config = dict(
    d_model=96,
    n_kv_head=3,
    vocab_size=8192,
    positions='rope',
    parallel_block=False,
    init='normal',
    beta1=0.93,
    warmup_steps=0,
    decay_fraction=0.856,
    steps=8423,
)
Each number is 50 + 15 x the weight over its row's rms, rounded and kept within 0 to 99. Layers, rows and columns count from 0. The size before them is the row's rms in percent of the matrix's.

# up: layer 4 MLP up, 256x96, rms 0.121, rows 20-55, columns 0-95
# down: layer 4 MLP down (transposed), 256x96, rms 0.0956, rows 20-55, columns 0-95
up20 102:46 61 60 39 50 37 74 37 63 67 45 40 37 62 59 43 69 14 60 61 30 80 47 56 54 38 40 55 59 49 21 44 47 49 57 48 42 38 61 59 63 56 44 29 15 44 48 49 66 38 33 56 53 54 66 75 51 52 40 61 62 44 56 53 56 58 93 75 37 39 62 31 29 70 52 63 44 45 55 51 33 56 48 70 39 30 83 16 65 83 58 79 54 46 40 39
down20 104:35 28 47 47 70 46 56 73 41 46 55 33 48 76 52 51 51 27 68 48 63 36 68 33 19 50 48 61 59 57 50 64 66 36 25 65 50 52 26 62 52 70 32 69 25 62 48 27 48 25 55 48 57 32 38 61 30 66 50 64 67 62 58 37 44 58 76 51 52 91 56 30 42 15 57 35 55 77 43 28 47 71 54 58 45 53 47 44 61 40 69 42 20 38 53 70
up21 126:42 39 37 15 54 45 57 42 75 56 62 10 39 34 73 48 50 37 80 57 58 20 38 55 56 47 57 49 55 49 73 39 51 73 35 54 67 37 43 31 76 58 47 33 28 43 60 36 44 58 48 41 31 49 54 59 47 34 55 52 19 59 40 52 37 42 42 54 43 17 46 42 80 73 18 67 64 32 34 44 82 52 65 54 46 46 45 51 64 36 56 50 36 79 48 46
down21 117:61 43 29 34 44 51 64 32 43 40 64 20 34 37 35 53 30 50 81 51 63 54 43 13 53 69 43 45 66 33 24 44 33 73 37 53 47 38 34 36 55 63 92 50 38 55 65 45 42 52 51 43 25 28 40 27 31 46 54 53 46 46 37 36 56 49 65 41 63 54 69 41 60 52 00 46 56 43 46 57 75 45 50 55 29 53 58 57 80 56 70 50 55 49 43 72
up22 092:60 80 81 36 43 59 38 41 40 42 59 76 49 51 24 27 32 63 29 73 61 33 60 40 49 69 40 47 47 34 46 52 41 62 46 56 44 56 61 37 23 62 53 36 44 64 44 41 56 42 33 39 68 47 62 49 48 51 64 25 79 56 58 23 56 61 34 61 39 49 63 25 68 56 56 61 67 38 52 69 40 77 83 42 20 65 44 28 52 47 38 21 49 24 50 29
down22 097:76 56 56 55 19 45 39 42 35 32 38 32 47 44 58 38 70 21 54 54 36 55 26 76 62 42 52 50 69 45 40 55 39 69 35 37 39 29 69 55 72 44 69 43 54 47 35 57 26 33 47 55 29 56 40 77 41 74 43 68 39 42 72 65 45 55 46 52 48 48 55 68 62 67 67 46 18 36 05 42 61 22 61 57 49 50 45 55 48 56 13 49 28 55 38 58
up23 107:48 62 50 41 65 70 45 71 39 44 12 14 25 32 64 56 66 60 46 50 43 32 50 35 68 42 56 36 31 50 26 59 49 62 47 48 61 83 47 45 50 55 51 42 37 59 47 43 44 71 66 57 57 39 24 34 50 52 44 56 50 68 55 73 56 56 52 44 44 25 67 58 56 52 36 50 49 00 67 59 40 87 53 63 67 38 27 43 34 61 51 44 49 36 55 13
down23 103:74 44 38 45 55 44 28 66 72 65 57 50 76 44 42 32 77 43 25 47 50 56 63 69 63 46 38 49 45 72 57 50 60 38 26 42 39 49 66 72 65 04 46 51 68 72 51 20 92 47 41 44 61 50 59 62 54 54 62 31 44 56 63 60 48 41 77 48 44 44 31 50 70 42 74 44 56 44 37 62 55 33 41 69 29 54 32 73 37 55 60 37 68 27 65 48
up24 089:81 38 45 48 40 58 58 39 49 55 41 59 27 53 46 38 54 37 13 28 24 32 50 46 60 42 16 30 54 63 33 40 36 41 60 34 34 63 41 57 36 66 31 22 33 37 26 32 58 48 61 55 65 36 45 50 47 55 55 55 71 42 38 21 25 50 51 10 45 50 60 52 39 35 46 67 13 40 59 77 44 54 54 47 50 27 62 44 52 43 65 65 51 25 33 57
down24 100:26 65 64 50 61 20 25 66 25 29 24 54 69 40 30 43 43 68 65 50 20 58 52 57 52 40 55 59 51 52 49 30 51 54 36 66 26 37 62 61 41 45 65 67 58 55 56 54 52 33 55 43 53 50 31 27 61 36 75 51 45 43 75 59 64 18 25 63 70 75 68 49 48 58 45 52 72 57 51 39 67 76 48 56 44 69 59 79 51 83 51 38 51 74 67 57
up25 098:75 67 57 31 35 55 45 47 76 30 64 36 63 58 37 36 50 58 42 70 47 42 66 56 64 43 48 60 65 40 52 68 27 51 61 50 04 72 47 23 54 65 72 38 58 62 57 51 43 39 20 43 56 85 38 49 52 73 62 10 61 54 62 46 50 76 41 71 39 39 57 40 46 39 67 59 45 77 56 57 73 55 38 46 13 61 43 39 50 54 60 37 56 54 66 43
down25 098:61 49 62 40 52 36 42 49 34 53 40 61 56 64 40 58 17 51 54 25 59 58 23 41 49 54 54 32 68 32 19 78 49 69 39 48 52 74 38 78 62 43 57 19 57 50 46 56 53 38 29 52 59 63 18 60 17 54 55 56 33 50 37 38 46 65 58 44 27 52 50 57 52 85 84 64 48 60 21 44 49 33 47 54 32 42 41 55 68 49 34 48 59 19 26 60
up26 105:41 41 47 39 44 55 50 61 38 42 60 36 45 51 14 62 54 24 60 31 58 53 49 46 47 66 59 65 19 50 60 72 71 47 59 75 78 49 32 32 55 67 42 52 51 39 62 32 38 64 51 46 37 63 31 22 57 50 55 64 47 62 41 39 14 42 10 31 68 44 23 72 77 68 50 46 66 19 60 48 55 66 67 60 64 53 39 48 47 32 62 21 42 42 42 53
down26 105:45 39 44 70 40 61 52 87 53 26 69 72 42 45 18 41 20 72 75 54 75 78 42 59 66 45 92 32 27 59 66 80 48 45 45 47 60 40 26 56 37 64 66 56 57 74 51 60 42 78 63 37 63 55 61 26 42 59 37 63 45 58 37 52 31 65 57 42 49 47 35 50 40 48 59 36 47 38 74 59 51 50 53 68 56 58 71 52 24 48 59 50 48 57 40 38
up27 108:37 35 79 65 58 63 69 37 68 59 41 31 45 23 45 39 24 26 74 32 43 41 57 59 52 64 57 45 22 32 35 42 52 30 75 56 38 54 49 52 54 64 53 44 28 62 59 31 48 33 65 47 36 40 37 34 34 78 22 52 34 45 69 49 33 68 35 14 53 48 23 31 36 36 44 22 44 66 50 51 67 64 37 56 58 49 39 57 69 52 65 69 47 67 66 62
down27 104:70 64 44 64 48 43 57 54 67 39 64 71 66 45 41 53 40 69 33 76 62 86 72 21 62 53 35 32 47 38 53 51 69 57 38 74 33 30 58 54 48 57 38 50 35 29 67 33 51 59 35 69 40 51 52 32 47 60 47 54 61 24 44 55 64 43 59 41 39 44 59 51 38 48 48 47 34 22 53 39 41 47 23 87 61 29 41 33 92 47 51 37 68 44 24 75
up28 099:51 51 56 62 35 30 58 50 69 51 44 48 73 43 53 51 47 56 58 58 43 58 62 69 59 51 80 36 71 64 43 54 48 86 52 68 40 53 39 54 47 34 51 42 60 44 27 39 41 33 22 62 59 33 55 62 55 71 33 47 08 73 53 39 48 24 67 07 88 46 54 48 48 35 63 63 17 64 54 54 57 76 44 56 66 50 33 65 32 67 65 50 39 61 61 47
down28 108:33 55 44 53 33 86 47 35 38 32 61 53 14 53 53 65 65 35 46 31 49 37 66 42 53 43 23 73 35 29 54 54 45 46 45 37 66 59 58 50 67 55 40 35 37 59 64 75 42 63 83 56 28 49 44 46 47 48 50 37 83 38 17 68 54 50 57 84 18 44 53 42 46 50 45 58 56 43 41 50 28 32 55 25 64 51 68 34 42 33 43 18 75 55 49 50
up29 106:61 57 49 57 28 26 37 59 33 51 49 39 64 54 70 49 58 48 53 46 66 34 51 33 43 45 54 80 60 59 45 60 73 53 75 57 27 24 41 39 22 67 42 52 30 24 53 33 59 54 23 48 61 71 78 38 43 29 50 44 65 71 65 54 66 84 30 44 31 44 65 81 25 49 64 48 53 51 51 47 46 41 40 39 72 45 78 50 65 24 36 51 45 27 45 30
down29 103:36 44 40 48 58 25 43 56 37 57 88 43 36 33 48 53 44 47 41 63 62 43 10 64 58 32 15 56 66 48 23 46 47 61 66 44 37 35 66 54 22 73 54 46 52 52 44 75 42 54 25 56 48 47 64 45 78 57 58 39 37 40 68 53 70 64 29 31 30 60 66 68 49 42 65 65 56 70 44 51 80 61 48 40 57 72 38 62 77 41 25 49 72 46 60 59
up30 100:65 38 30 74 42 13 59 48 34 42 51 60 41 51 41 46 62 45 63 61 57 48 11 41 31 32 57 78 57 41 68 22 48 63 50 44 46 70 50 74 60 66 48 46 54 41 73 30 61 41 41 43 38 68 66 23 58 40 60 62 27 39 39 43 62 49 47 43 57 63 59 42 51 26 59 72 54 36 66 43 13 38 35 62 73 54 26 27 79 59 34 51 44 65 66 41
down30 100:62 52 35 46 46 45 55 31 49 64 35 72 60 53 44 58 61 24 70 21 56 67 36 70 76 51 70 59 52 53 49 59 23 60 52 70 38 50 59 31 57 27 60 26 62 55 42 51 47 60 55 56 22 64 56 69 36 49 40 48 54 56 54 47 58 40 48 68 43 37 59 34 51 52 26 00 46 60 43 63 72 70 43 69 47 18 82 74 60 38 47 40 46 25 62 47
up31 103:61 67 37 53 59 31 54 32 54 75 53 22 47 30 20 34 32 64 48 34 60 58 28 64 47 62 18 44 67 72 48 38 20 78 34 46 46 56 51 58 55 59 47 38 47 44 11 51 52 51 59 42 46 57 66 47 33 34 45 72 58 78 33 71 50 42 44 54 70 42 21 62 59 49 22 47 75 53 38 51 27 30 47 49 62 32 53 54 54 62 80 35 47 33 39 40
down31 100:35 48 38 60 64 60 48 53 47 39 45 61 38 55 59 43 78 26 55 29 61 39 24 52 26 35 44 52 18 59 50 47 72 51 59 50 40 48 24 28 55 84 31 41 58 46 19 66 61 59 56 54 59 53 45 67 17 66 54 58 55 43 41 30 58 41 38 54 48 46 24 83 52 36 29 27 56 30 54 43 39 58 73 69 88 47 57 34 28 65 64 59 38 33 42 38
up32 101:60 55 56 42 50 43 53 63 52 41 47 56 42 44 53 42 61 47 50 76 51 55 59 32 34 64 54 63 34 74 43 52 61 53 57 38 63 62 20 51 39 23 59 44 36 28 99 38 61 08 47 55 61 43 54 44 51 52 52 37 41 39 41 88 06 55 39 66 64 27 56 33 62 38 76 52 74 25 38 66 27 64 51 46 54 69 60 46 60 34 44 58 68 54 52 41
down32 107:36 75 70 16 50 54 20 75 65 73 56 39 59 64 68 39 59 59 52 64 37 45 43 26 51 48 58 24 38 61 46 21 55 43 48 58 60 28 41 43 57 89 52 55 44 68 49 69 42 51 36 59 67 62 38 20 41 37 44 61 70 57 58 40 75 54 39 59 59 54 52 32 40 42 59 23 54 62 16 54 34 57 31 45 66 47 48 40 42 66 41 48 14 39 61 28
up33 098:47 79 63 62 48 68 49 49 56 49 53 43 41 34 60 53 64 33 49 55 46 28 51 72 30 60 13 43 56 42 56 29 54 58 47 54 55 43 27 61 44 48 37 71 40 43 37 32 26 59 36 59 49 54 25 26 55 61 82 36 72 44 63 35 29 18 57 37 86 27 34 42 71 50 31 59 52 44 63 34 26 57 36 50 77 56 65 43 54 45 16 51 39 28 53 62
down33 095:47 32 23 32 66 44 45 55 45 65 67 50 40 59 58 45 51 46 63 53 41 59 43 64 48 36 55 44 43 76 23 58 41 43 72 36 52 48 64 42 44 72 68 42 68 38 46 57 63 68 35 41 55 34 65 52 64 45 31 74 38 62 29 74 59 99 19 50 41 70 77 59 23 32 35 43 56 51 68 56 53 52 67 25 35 42 32 57 37 66 64 19 34 46 53 49
up34 105:27 37 31 82 42 21 42 54 78 41 57 53 62 62 46 82 67 40 41 31 50 73 35 62 61 75 52 72 46 52 53 38 51 61 51 37 61 57 57 57 27 53 44 59 50 27 42 41 30 47 83 35 24 58 56 27 19 69 35 49 47 33 32 44 76 62 41 56 55 60 67 60 70 51 50 35 58 47 50 40 49 40 56 24 77 43 44 27 45 66 43 36 66 26 50 69
down34 101:62 51 47 60 48 43 58 45 32 46 32 27 74 77 30 34 39 27 60 58 57 77 44 61 52 39 58 38 73 43 52 72 23 54 67 71 66 62 62 51 47 55 31 58 48 47 38 63 31 51 47 43 66 74 32 61 77 25 61 54 34 32 79 35 48 42 61 47 42 55 36 92 34 59 68 60 56 24 52 59 56 53 70 34 60 50 61 42 45 83 39 37 63 43 36 73
up35 107:49 39 39 67 48 52 40 48 49 53 40 54 28 31 38 30 48 61 64 59 34 37 34 81 25 67 68 48 60 50 26 69 63 75 52 34 56 47 41 33 21 34 45 48 63 61 67 49 47 74 49 57 64 40 57 55 81 37 82 56 51 32 32 47 39 60 63 53 19 23 42 48 48 37 29 29 51 36 68 49 42 61 52 61 42 70 57 61 49 70 16 62 66 54 15 35
down35 105:33 51 46 45 50 60 86 47 83 39 36 46 62 44 59 26 56 57 44 16 63 50 54 56 38 41 53 68 60 44 52 55 73 56 43 49 67 73 56 47 49 54 61 38 40 45 48 48 09 32 38 36 52 66 49 28 40 49 69 73 29 29 57 45 64 78 45 51 58 57 38 68 50 50 53 79 72 68 57 58 76 68 59 31 77 18 51 50 41 63 29 28 48 51 46 24
up36 094:47 49 41 36 18 32 61 52 41 35 32 47 52 57 38 56 44 19 62 73 68 61 59 67 61 64 65 36 59 57 56 48 60 33 18 57 32 63 46 57 58 51 62 49 60 74 32 64 51 37 58 47 45 61 44 17 61 26 39 46 71 32 41 57 65 20 44 46 46 42 85 31 54 58 43 70 41 65 43 45 24 54 20 38 54 51 36 72 47 65 50 29 23 32 75 67
down36 092:73 55 31 51 60 80 49 31 51 60 35 51 72 52 61 27 32 47 47 23 29 37 38 55 27 51 63 39 39 54 55 23 43 41 89 34 38 32 48 36 36 59 41 56 57 51 77 21 49 40 38 47 35 54 83 52 28 53 45 72 35 40 55 62 53 78 52 55 45 31 52 66 39 32 24 65 45 58 58 49 73 55 66 68 56 48 67 44 61 21 56 61 71 64 34 44
up37 101:56 42 41 62 40 55 41 72 57 43 36 29 41 41 61 87 52 69 49 54 24 55 40 55 48 33 40 63 53 61 44 72 67 64 58 31 47 37 49 57 16 31 42 33 35 59 30 45 42 43 31 49 61 44 51 44 37 62 63 64 43 47 51 66 55 78 33 27 33 79 65 51 30 44 30 55 48 57 66 81 39 41 37 70 45 66 52 45 62 59 99 76 34 45 35 38
down37 103:49 56 76 43 30 61 43 56 25 50 45 24 55 42 61 52 56 40 63 27 39 46 62 45 59 63 62 39 68 44 43 70 28 41 23 51 64 51 29 39 46 38 42 28 55 44 35 44 59 25 30 35 33 60 48 32 33 28 53 59 43 34 68 29 52 65 38 20 26 59 43 47 58 46 48 33 59 54 31 99 65 72 51 42 43 47 40 73 56 45 61 70 21 45 60 60
up38 097:27 71 67 46 46 26 59 55 46 40 58 60 27 58 68 48 22 42 76 53 45 83 46 63 53 69 70 55 33 40 81 56 49 57 44 59 87 54 22 56 35 57 44 43 10 61 51 62 45 43 50 39 62 61 50 34 60 74 41 45 77 33 44 61 67 59 66 43 78 74 53 58 27 34 51 81 72 44 49 52 55 40 30 60 65 56 67 54 57 49 38 33 51 44 50 51
down38 093:49 39 28 31 32 77 46 52 28 37 47 67 73 61 58 34 70 44 66 40 85 41 61 50 42 77 56 42 74 35 54 56 51 45 58 39 64 66 42 72 77 52 54 56 57 63 48 31 76 49 68 40 31 52 35 73 40 43 56 78 32 44 30 45 45 37 41 43 41 70 44 41 34 50 48 45 65 42 51 27 05 52 42 56 87 39 28 48 40 64 56 45 47 75 47 55
up39 097:20 58 55 67 24 41 52 41 60 33 24 43 11 32 67 74 85 69 37 45 50 42 50 72 23 42 57 44 06 35 47 48 46 46 58 56 48 76 60 66 34 57 32 34 42 49 60 38 54 49 53 46 49 62 32 24 46 75 47 58 76 60 48 62 57 49 29 40 70 37 55 41 38 57 50 40 50 47 54 70 29 80 42 69 34 35 52 41 55 39 56 60 50 51 29 35
down39 104:60 15 60 65 52 70 83 63 45 25 38 25 62 65 63 53 40 43 48 58 44 54 60 64 32 58 40 50 52 60 56 24 51 63 50 35 50 43 99 28 50 49 63 23 48 23 39 66 43 54 48 41 45 51 30 36 72 61 73 44 44 35 70 22 34 56 47 45 41 38 41 59 59 71 71 71 57 48 37 48 77 30 49 43 63 56 41 39 63 55 69 36 41 53 26 37
up40 100:25 37 45 58 51 32 50 52 38 42 55 70 50 74 37 75 26 39 21 27 50 59 47 81 40 60 46 54 60 16 46 44 33 55 53 57 39 69 54 61 60 57 57 57 64 28 19 52 48 99 44 61 58 47 41 44 42 35 17 36 65 51 68 59 40 76 59 56 80 49 41 51 53 58 43 41 52 54 37 76 57 55 60 32 31 77 60 51 27 49 69 43 40 42 45 61
down40 098:71 41 45 63 54 64 36 73 76 61 60 29 66 40 71 47 51 63 70 40 68 46 55 41 70 47 34 46 29 80 70 56 48 37 50 37 42 14 55 63 53 23 38 25 30 60 68 36 40 25 70 44 73 64 56 56 70 36 78 48 55 47 55 49 59 54 52 58 41 40 45 44 58 53 46 50 70 70 57 33 30 28 59 75 60 38 21 68 21 53 53 68 45 30 47 50
up41 094:39 41 44 49 53 54 24 51 60 38 55 58 42 31 54 60 75 37 64 87 61 62 19 62 58 68 47 38 49 57 29 70 46 40 69 66 75 30 44 50 47 25 48 52 38 61 50 42 54 55 43 38 37 50 46 58 38 60 39 55 35 39 74 45 49 41 63 57 24 48 48 86 38 20 43 46 61 46 41 54 75 54 41 34 57 24 41 11 60 26 26 18 32 47 62 33
down41 108:37 30 65 58 65 40 90 63 21 25 28 04 49 64 43 83 45 58 72 43 42 59 56 62 40 42 41 41 49 45 63 69 41 31 35 38 33 60 25 48 35 36 31 44 20 50 45 25 15 42 44 36 64 31 52 59 53 38 71 43 36 37 56 48 34 44 60 44 42 61 26 43 49 48 65 51 40 57 69 61 41 32 51 67 48 53 50 69 37 51 51 72 51 60 36 56
up42 102:56 70 32 59 62 59 43 80 72 61 80 45 48 63 61 50 54 45 43 80 60 41 03 65 40 66 35 36 44 56 42 47 63 51 57 41 40 67 61 52 60 17 39 59 37 31 56 49 51 60 51 42 48 54 30 47 37 64 57 43 58 54 55 63 65 35 43 16 43 59 66 69 45 38 33 53 32 65 56 34 38 74 80 57 35 48 55 62 67 52 78 75 75 26 67 37
down42 097:38 44 64 53 27 63 36 23 39 47 70 63 36 35 80 50 66 55 69 18 55 55 66 27 66 50 65 63 62 70 41 51 46 57 33 48 47 30 19 09 38 54 47 57 49 56 62 58 45 38 49 70 37 50 66 51 63 54 40 47 47 42 36 43 74 67 33 75 71 35 60 37 17 39 52 32 49 45 42 77 51 35 44 41 49 69 48 74 56 49 59 24 37 74 42 66
up43 099:60 56 88 61 50 44 66 49 63 20 56 24 36 59 38 23 41 31 57 70 50 68 46 54 46 47 51 30 65 69 51 66 69 13 78 63 77 49 74 28 30 38 20 56 52 49 74 55 39 65 52 70 43 60 55 41 54 38 35 57 67 46 48 49 36 43 67 34 40 35 23 54 25 59 47 52 55 63 52 51 43 52 66 33 38 61 56 76 28 37 33 41 49 58 44 32
down43 101:55 56 35 43 57 43 40 59 36 27 42 49 42 62 60 58 52 54 36 20 34 41 56 52 58 82 52 44 75 28 29 36 43 64 53 32 64 54 49 37 50 77 67 55 36 30 39 50 56 27 69 09 43 45 59 67 36 29 57 55 55 44 80 62 57 49 44 42 44 45 79 44 48 59 93 53 36 18 63 40 70 66 65 71 42 30 33 45 47 60 49 60 33 63 28 53
up44 112:36 58 22 52 67 62 56 68 23 41 70 26 68 42 49 58 45 64 37 50 39 52 63 37 56 35 33 26 43 41 79 67 55 86 43 43 81 50 40 17 40 57 42 26 51 69 62 51 26 54 29 28 31 39 31 38 59 59 56 49 48 67 54 57 53 46 66 62 50 46 28 68 17 62 43 85 58 70 56 47 54 57 47 70 58 38 53 58 57 29 46 51 61 69 31 42
down44 101:41 52 38 52 60 01 54 80 75 62 48 59 34 56 59 59 61 39 22 55 54 66 50 78 38 62 57 54 66 52 39 56 45 62 64 50 47 20 49 26 73 57 32 49 62 37 35 45 93 61 68 43 60 48 62 68 65 53 40 48 71 61 08 53 40 31 44 57 71 47 50 67 65 51 74 54 47 44 41 45 66 48 72 50 61 58 48 62 64 56 58 61 32 32 68 50
up45 090:64 25 38 23 62 17 57 52 71 47 42 57 45 50 45 62 72 65 28 68 62 51 52 22 30 54 60 55 40 59 35 36 52 52 49 41 61 57 60 49 47 36 94 44 58 44 33 26 59 49 23 41 60 44 45 79 81 48 68 75 35 58 68 49 53 48 38 39 41 65 33 35 50 48 41 64 48 52 75 62 54 43 40 47 58 62 35 66 49 30 69 58 93 29 64 40
down45 096:56 67 30 27 40 40 59 58 71 64 51 65 65 51 47 53 53 45 38 71 23 71 49 44 64 64 52 57 36 31 50 47 41 67 63 70 38 56 76 45 55 73 50 65 52 55 71 20 46 91 41 59 44 65 77 68 41 20 41 49 50 34 70 37 63 84 30 38 43 73 71 50 39 28 58 72 55 52 57 28 52 51 43 48 33 37 67 43 33 33 71 44 33 41 42 50
up46 096:45 56 27 52 43 63 67 27 72 51 76 51 30 72 41 48 62 37 44 62 41 47 62 67 56 28 40 60 52 24 34 60 44 38 47 63 54 66 53 74 61 57 47 49 14 53 36 40 57 77 34 29 64 69 41 16 42 54 57 50 90 59 47 57 44 52 55 46 22 48 59 50 34 52 35 77 48 72 41 21 33 52 54 36 33 80 44 55 72 42 64 31 57 56 30 51
down46 099:27 45 60 38 62 09 71 55 45 54 23 57 45 65 65 77 55 45 47 51 62 74 44 55 44 57 62 44 57 48 59 37 61 63 48 48 71 58 68 39 48 50 86 77 41 26 25 69 53 48 42 55 27 24 76 71 38 40 43 38 43 66 32 38 47 22 61 36 62 59 33 54 60 37 30 41 40 47 64 37 67 66 65 66 52 57 54 72 38 63 27 67 62 43 25 44
up47 101:35 71 66 44 41 41 78 50 61 49 48 47 55 54 54 35 49 65 74 60 45 66 55 20 65 59 50 75 46 54 55 20 55 45 55 46 44 49 59 85 32 21 70 35 61 46 38 33 35 46 33 56 40 32 80 48 57 52 37 73 42 52 43 90 21 72 58 60 63 42 49 48 54 36 52 52 58 50 23 44 42 38 55 47 48 44 70 14 55 32 37 54 75 40 66 19
down47 105:43 66 44 52 66 38 56 53 40 74 77 57 56 55 58 18 59 90 42 47 37 40 51 61 63 47 49 49 51 63 22 18 68 40 56 47 41 64 63 23 31 54 57 55 19 37 33 84 38 35 60 66 43 41 84 69 60 39 53 55 39 68 31 47 32 67 59 41 73 49 78 48 32 46 44 48 47 25 58 77 50 53 27 46 53 43 42 41 52 59 38 58 63 71 58 45
up48 093:59 38 24 31 58 48 69 40 46 55 51 41 44 52 51 40 31 54 29 42 52 54 58 35 46 50 39 67 73 33 43 47 41 38 58 49 58 42 42 55 43 46 45 43 24 40 39 34 44 65 47 51 81 84 48 46 53 30 38 63 50 35 36 80 48 52 43 68 63 35 77 46 28 61 66 24 47 42 51 62 23 42 06 59 99 47 54 37 28 41 52 47 62 75 40 33
down48 098:59 43 55 47 46 51 42 71 39 65 72 68 53 63 43 26 58 59 41 39 43 35 30 61 56 40 78 62 37 41 53 58 58 54 66 23 39 71 48 56 50 19 32 63 27 45 52 74 21 54 29 49 47 41 28 67 68 39 42 45 45 52 66 60 50 51 57 77 59 66 18 49 61 45 61 38 43 45 42 41 52 79 45 33 16 73 30 59 33 21 29 39 24 46 57 26
up49 095:49 38 71 57 50 60 32 52 77 41 73 49 24 53 64 63 23 42 42 45 48 69 46 56 47 85 47 44 55 54 53 81 54 48 41 74 48 64 55 44 46 58 72 67 16 57 46 33 51 14 57 54 78 36 29 42 32 25 51 53 49 35 36 75 53 45 50 85 56 40 83 41 67 67 40 65 36 48 59 34 44 68 66 47 37 58 28 62 66 63 38 66 60 47 50 49
down49 100:63 38 55 40 51 61 69 13 37 74 36 54 83 53 34 19 78 53 58 61 53 52 31 47 37 26 67 82 52 37 50 37 61 43 48 14 56 45 58 55 64 52 20 30 49 42 25 59 57 41 53 55 65 41 41 51 51 73 46 23 50 39 30 51 69 48 33 38 47 58 61 66 37 65 42 53 60 65 59 47 70 55 40 46 73 44 74 58 62 27 45 20 50 56 72 55
up50 101:25 52 40 22 59 57 77 38 23 34 25 54 74 51 48 41 45 57 25 70 89 63 62 60 72 33 75 49 45 50 45 61 59 37 48 51 69 53 41 54 51 34 42 57 78 48 54 57 54 42 49 62 47 50 43 43 39 46 41 72 70 33 40 45 60 66 40 42 77 46 19 53 78 49 36 89 74 66 38 39 32 35 37 48 67 56 53 79 50 44 62 46 31 62 44 50
down50 100:26 33 63 69 48 53 23 46 61 61 41 38 31 60 36 33 57 47 33 16 19 69 60 55 42 62 36 56 41 58 50 33 41 34 59 47 34 36 37 63 55 29 29 67 25 59 82 38 68 60 65 34 25 56 38 22 57 45 62 35 39 60 74 56 80 41 23 41 41 43 38 39 54 43 63 44 63 43 52 70 58 44 40 26 65 47 56 34 79 42 57 50 27 51 60 42
up51 062:40 47 30 50 59 36 51 52 56 68 43 60 47 46 60 36 64 39 55 52 40 83 36 47 53 70 71 49 61 29 93 36 41 28 40 22 50 61 56 58 44 86 38 33 20 59 63 44 45 38 54 39 46 49 36 50 56 32 39 77 42 53 64 65 35 35 47 54 69 67 51 53 65 67 57 58 71 32 69 38 78 46 55 42 53 37 65 72 66 64 39 63 60 76 09 54
down51 087:64 53 54 30 52 69 58 43 58 57 50 47 34 58 44 70 37 61 78 50 52 37 74 41 40 32 24 43 44 76 28 73 62 90 69 64 55 46 19 21 61 42 57 70 56 26 47 59 55 48 41 61 46 56 41 25 57 66 44 30 68 64 28 57 60 75 63 55 19 28 35 46 44 58 36 50 36 44 33 61 27 58 33 45 51 52 19 34 39 42 43 35 56 42 65 41
up52 100:67 27 60 55 39 69 64 43 56 56 47 42 42 49 48 55 20 45 50 48 30 62 50 53 55 54 31 47 31 36 60 74 55 39 46 57 63 57 62 40 42 35 39 45 30 64 31 58 54 57 48 28 34 55 64 41 57 32 78 32 38 39 32 28 22 63 44 32 26 21 33 35 50 61 49 62 40 49 35 35 62 19 88 54 27 48 54 76 36 56 48 23 54 11 61 33
down52 096:42 72 65 55 35 68 27 34 33 34 57 51 19 52 51 31 59 46 58 25 49 23 43 36 61 53 58 48 62 49 43 77 45 80 69 48 40 70 61 44 67 73 87 34 47 52 50 53 63 47 55 72 69 57 39 44 36 55 49 45 66 70 59 50 70 62 29 85 60 53 66 61 46 56 53 68 59 42 52 31 65 46 06 41 74 51 63 66 52 45 41 45 55 77 48 62
up53 107:51 37 55 69 16 42 47 29 33 51 48 62 39 41 52 37 50 34 34 73 64 55 58 15 57 44 28 41 42 82 42 47 27 48 51 62 20 28 54 64 39 37 67 41 47 51 32 62 62 59 86 79 56 56 40 70 49 28 55 35 40 61 11 57 31 44 37 61 56 26 55 64 54 61 29 62 71 44 36 50 36 66 45 48 52 43 38 38 66 51 38 66 74 66 53 62
down53 103:52 64 19 54 47 46 61 24 24 40 40 73 28 66 39 45 25 50 59 63 41 31 83 26 33 65 36 26 70 47 45 41 27 47 49 30 29 51 76 41 44 31 30 55 56 35 38 62 44 34 54 70 56 52 52 14 69 49 78 42 42 41 44 44 35 53 46 63 67 17 48 58 52 33 51 48 45 61 64 58 39 71 62 49 69 39 44 45 47 37 67 62 79 65 39 52
up54 095:67 45 53 56 83 61 63 37 28 32 69 39 48 46 28 23 25 71 54 75 47 71 49 41 82 43 74 47 25 46 74 51 47 66 55 39 60 64 62 39 35 54 33 50 73 40 57 36 40 60 41 36 65 27 54 43 62 58 58 68 29 36 42 22 43 47 40 48 62 42 53 43 16 50 77 46 69 65 28 44 47 19 53 48 45 36 41 33 57 35 31 45 56 42 73 47
down54 099:67 41 57 41 30 73 43 61 65 48 45 77 78 86 52 40 59 55 54 47 85 49 22 37 94 45 31 43 37 53 59 43 52 16 55 44 22 39 53 69 36 58 37 57 43 72 41 45 46 42 48 38 60 61 25 39 71 36 38 64 40 48 47 29 46 45 63 57 46 38 60 33 34 72 51 47 48 73 50 75 39 56 52 24 45 63 36 46 51 58 18 62 49 56 62 42
up55 112:28 43 51 52 35 25 56 54 35 68 68 47 53 48 53 36 41 48 23 34 66 34 49 55 52 66 64 61 48 52 60 50 44 34 37 66 56 66 54 51 72 91 43 72 57 18 44 72 51 32 43 30 47 55 48 24 58 44 61 86 65 33 36 52 62 62 49 63 73 35 22 43 36 53 50 47 53 48 23 65 21 72 48 49 51 61 60 20 27 53 51 18 49 58 52 35
down55 107:21 49 36 48 41 55 73 69 59 34 72 41 34 44 52 52 65 43 20 52 68 12 68 85 64 37 31 26 73 24 52 27 40 51 49 48 73 38 69 47 50 57 69 50 55 46 52 70 71 68 54 49 29 39 45 60 46 61 47 77 52 40 24 68 32 50 40 59 63 39 46 56 24 40 52 56 51 35 47 71 28 26 52 34 70 31 48 44 66 69 64 48 42 46 49 55